Each number is 128 + 32 x the weight over its row's rms, rounded and kept within 0 to 255. Layers, rows and columns count from 0. Numbers have three digits each. The size before them is the row's rms in percent of the matrix's.

# layer 2 MLP down (transposed), 384x192, rms 0.0743, rows 172-176, columns 0-191
109:131127113157113136184135145160123148091103111119105148162053114126080161197134158085125184124098152104144145199143149091113106161078068151124146130153187207155156055109161101139060196161140097133101126117129081131149096104085138134173133190159089094095060095105082164098113131095111126121128154134122138155158141124127080131135149165104153140168167104159091186141094158138137112117128084079103122071086138148152119060171089101126103127141181170137093112077159139157111138112103133121130147115132123139153163083137123157094119121144148101209114059183104072075131090091086111126
099:073144148168100164125129107076211088181115176101140135116134151084126135087115141123112145083155168156104168122077080153163159172128124041118172136115172170122111090166130090225111123165094134108108143143166147153137092132145158150128185196170077118116098118135172092119183159117144081166105153140190122128110153067157134150143133036136112160148173157103174110083126139150117096122121099068145118115112122184174165144151132124105110131138124165144134079178104125137128107146092143138181180143137085136121125097095132114094108116107133063117115142181145107163105116202188111143
098:103077124144117092116132207149156151115125134099139130152143125178140072083122110135159070139139137145154169165171144123139175133122089140130095151121145145178112168117087133160153155099088098208101128082120116187131060130189125167166152120111124172172143124111123119081129132101144111141033120129191169087110072140113090135122111086083123154156103166127171110129089222167128145130167148123154160119113086131101102107109115076135110148116126144144140101117142095191076155135108194176097113184150097105073150092105146120129253160109126102140144145115131077138144161136125176159
094:188068125140098097135063144103108184116107105095133134167180124165105096123120149139107092160155139116107084140119152103097072109127148083182106093106180129118121088111129138101094080104090084120147148132125117107122115183121133170141043135102144158102168108136076151140095079105143136133106085086125171068136100146200141123073091100077088109168114159133155147121099144092119134074146170146164102085069133139141130074105145045130142127138121144145066168156110050191097161093158110109152152077081139084141107055106147099145063112120151137148105158111132133076146171166114159107
091:115202098081101151205141117168130113155124100167133096104126099147151109139129124107117085157104120130198112202162098125090121060128104154197107112100110142197182115110145095152122082138091138191087100158154101158131134163077150118149141140158107160165139118150108167140111127148132086132169163115098133165169066122066203146125090116095143196186161105127097128154148107127130181146064119094140171177147054110143184117149116176147178101096136153110115140134116088142101158117148136131141072112145112110182180158146097190115102078160119149047128108101100166138105126110128124139
# layer 2 MLP gate, 384x192, rms 0.0809, rows 173-177, columns 0-191
096:099175177126120183131142148082074157176132157094180109120152126111071116163079117128079163161136177087124179085133109158121145104052117116096110133103138122127093119153111143211172052124100110132118142175105150148120138133056092045146095154138130052159143152124175141149114220176119135097116120168184111173171089129130137127094139135155130138112091144113145066118147167086125090102180154192113182172132126134155158153096113134148105138106116172143125097113118130147146093158141151059126121142171090136095155171130152114142132144076145097095090145118067151091145145162170183116
098:146111137125164142098185145164150153111115092137140058146122133144121113139095105127096073123075156116087135144089099060145097146128129171125119035128236104129105071183158136121143156100146110092115103173102127134133155138109110138172139204132123128152154150176097136156131137131145146100097158119136156115135157090143107157169137133064135076098112108119081102171107137094105123208117087095119115114094159169089147124181091117097118133100095108180133098150092113144139134192168100101226113175126063119118140207161169129142126198129115113151121102099182159096126114107186121177
097:142151113127110138146126149100178169138139102162121123139114083144173140153119167102143152097085109068148162105079180190142113106134184136088090105132097107146134136122158108122133110164166149165105130228072140166088136119110196103150089131153163159140095134093148120138085122127175113100119164049057143134125169159088139119144159140111127175116096177074168140109083095112126137068133138109091127074053086157093122125098126128141160113196097117035095149113117130178189148129091077128095124129078137117123132163083075153101072132116118112130098105159136107079094149100068075155
085:152070112194131148077087117128118164136126143108135207122159137150169091084094099100117147128135128135081134096163176095143132087117166141113115103139147115110075089132151114105132137170181187115086207120141182115122090073125130147173185115039182114160118175132086137133129115112112091153082096192134132099097133151108126063149126160118099075158123112118114116128210130127184122068207112172099126086102080174151189150102164076098101149148150105120095098136178142136085143143131141099176096159181127100120125115163145142101163215132127163157122166097120132114109149138133132138
099:149149152175108172085155092141142120116122159110202156188153142146138105177170118095125115149170056097167117157119100130119131112169168215129175142156065059140171163129185150140128128190121128155103131145114163120147118127088145089144090071170155157064083090083126104123080065099153145065144139132117158157104098102090171123123152140133072108142113144137149074144132117146049141105117147136128136126156134128130123149146107125157121071105126153124117120137095092126090089112130179131160116095128104099116120076092113128081081145126143158039099204063163077155146097117189098098
# layer 2 MLP up, 384x192, rms 0.0818, rows 173-177, columns 0-191
097:107154117092116177116115112107084129146108113090162198115160129114100149113106156098082077101160201129126166094084118128168130184112115116148135206099146145104160119192137065169133073068121106158102111198132142164084113119099144086121098108183126077129152162117203086158141193165095094106089122103155117147173075186116195144109159106139192096143082130122149125077139127119114123101151091103143134032138082162177153143154111116132094139059110127133140087121105130123136112140147137137151128169125109103147160153106119143086123079138145092129108119145106133112123139195166142220
099:139113170154131144137161193152117137176082157128165095185095100146141180084136113148099109160186089126081175113131170171153197184103141181119103103113145123181134128141151145131176132148084073165116133112146092194127121150183134147123148151082167142106143080108148153114137082131062154110119150160122097165145060135168108149108114088073093124159079096134148069126082206120152157163104166123135071154100130122141174080169134101163151077125093120150135115133158077140113065124115168156107179090146131099098086097097102101147101158087083119137142178207130130101174114169139103134
099:104101106105060099056101153091174181062158101094113219075123187069118141149087185111146125142144122073135128097134155135145157142107110131173111114094111117149106065146112123126164104176176119111117107123101112156091143114125128097087153097110098110178088175121102200135115118066141182048116142094137083091143123099161136111097108105113136156068124122145134147123124150105199166159154188131179135141118130169088103097091152122091158068105131122133114113135106154148132080180110171117116203160171105074152109065183121123151110155120101148111111125148099110081157177130128131101
089:116147106069166188174160105132117098150148147179133085135147114088130162161114141139110042128125224090149113177112136123136146118169129103147169080152134167151221146106102104146141147128136111146157083118131136149156141164095076123150120137144096165183128127159133117122107163132149131114159160129099129189157118076166190124079073115085147169187129140105125150136090149115104134130090120078136124147136210141086107067136069139114135096045139131211150137109059114127139087130190105088081136103087117132151164076064131149176083132113128109067131117143111117128106095115121134162
097:154173047144125098179149144094147137211136117141182172140142128054144112132129144147091113055119160136117126108156126150112155148110079106070134085106132162153116118152146111086114160110161131059124152154169129185181161146129149144115152103040102164147066145079149081154139114103121170156089116116141114066132110157175182072137079130121104152105089120178135120092094151098168124122132161105124104186113090112163073128125158116091177122146157105100181101151165118096097091197091169122147187138132143113119133101119131104159134154139123127184182119107066096056155158119110078120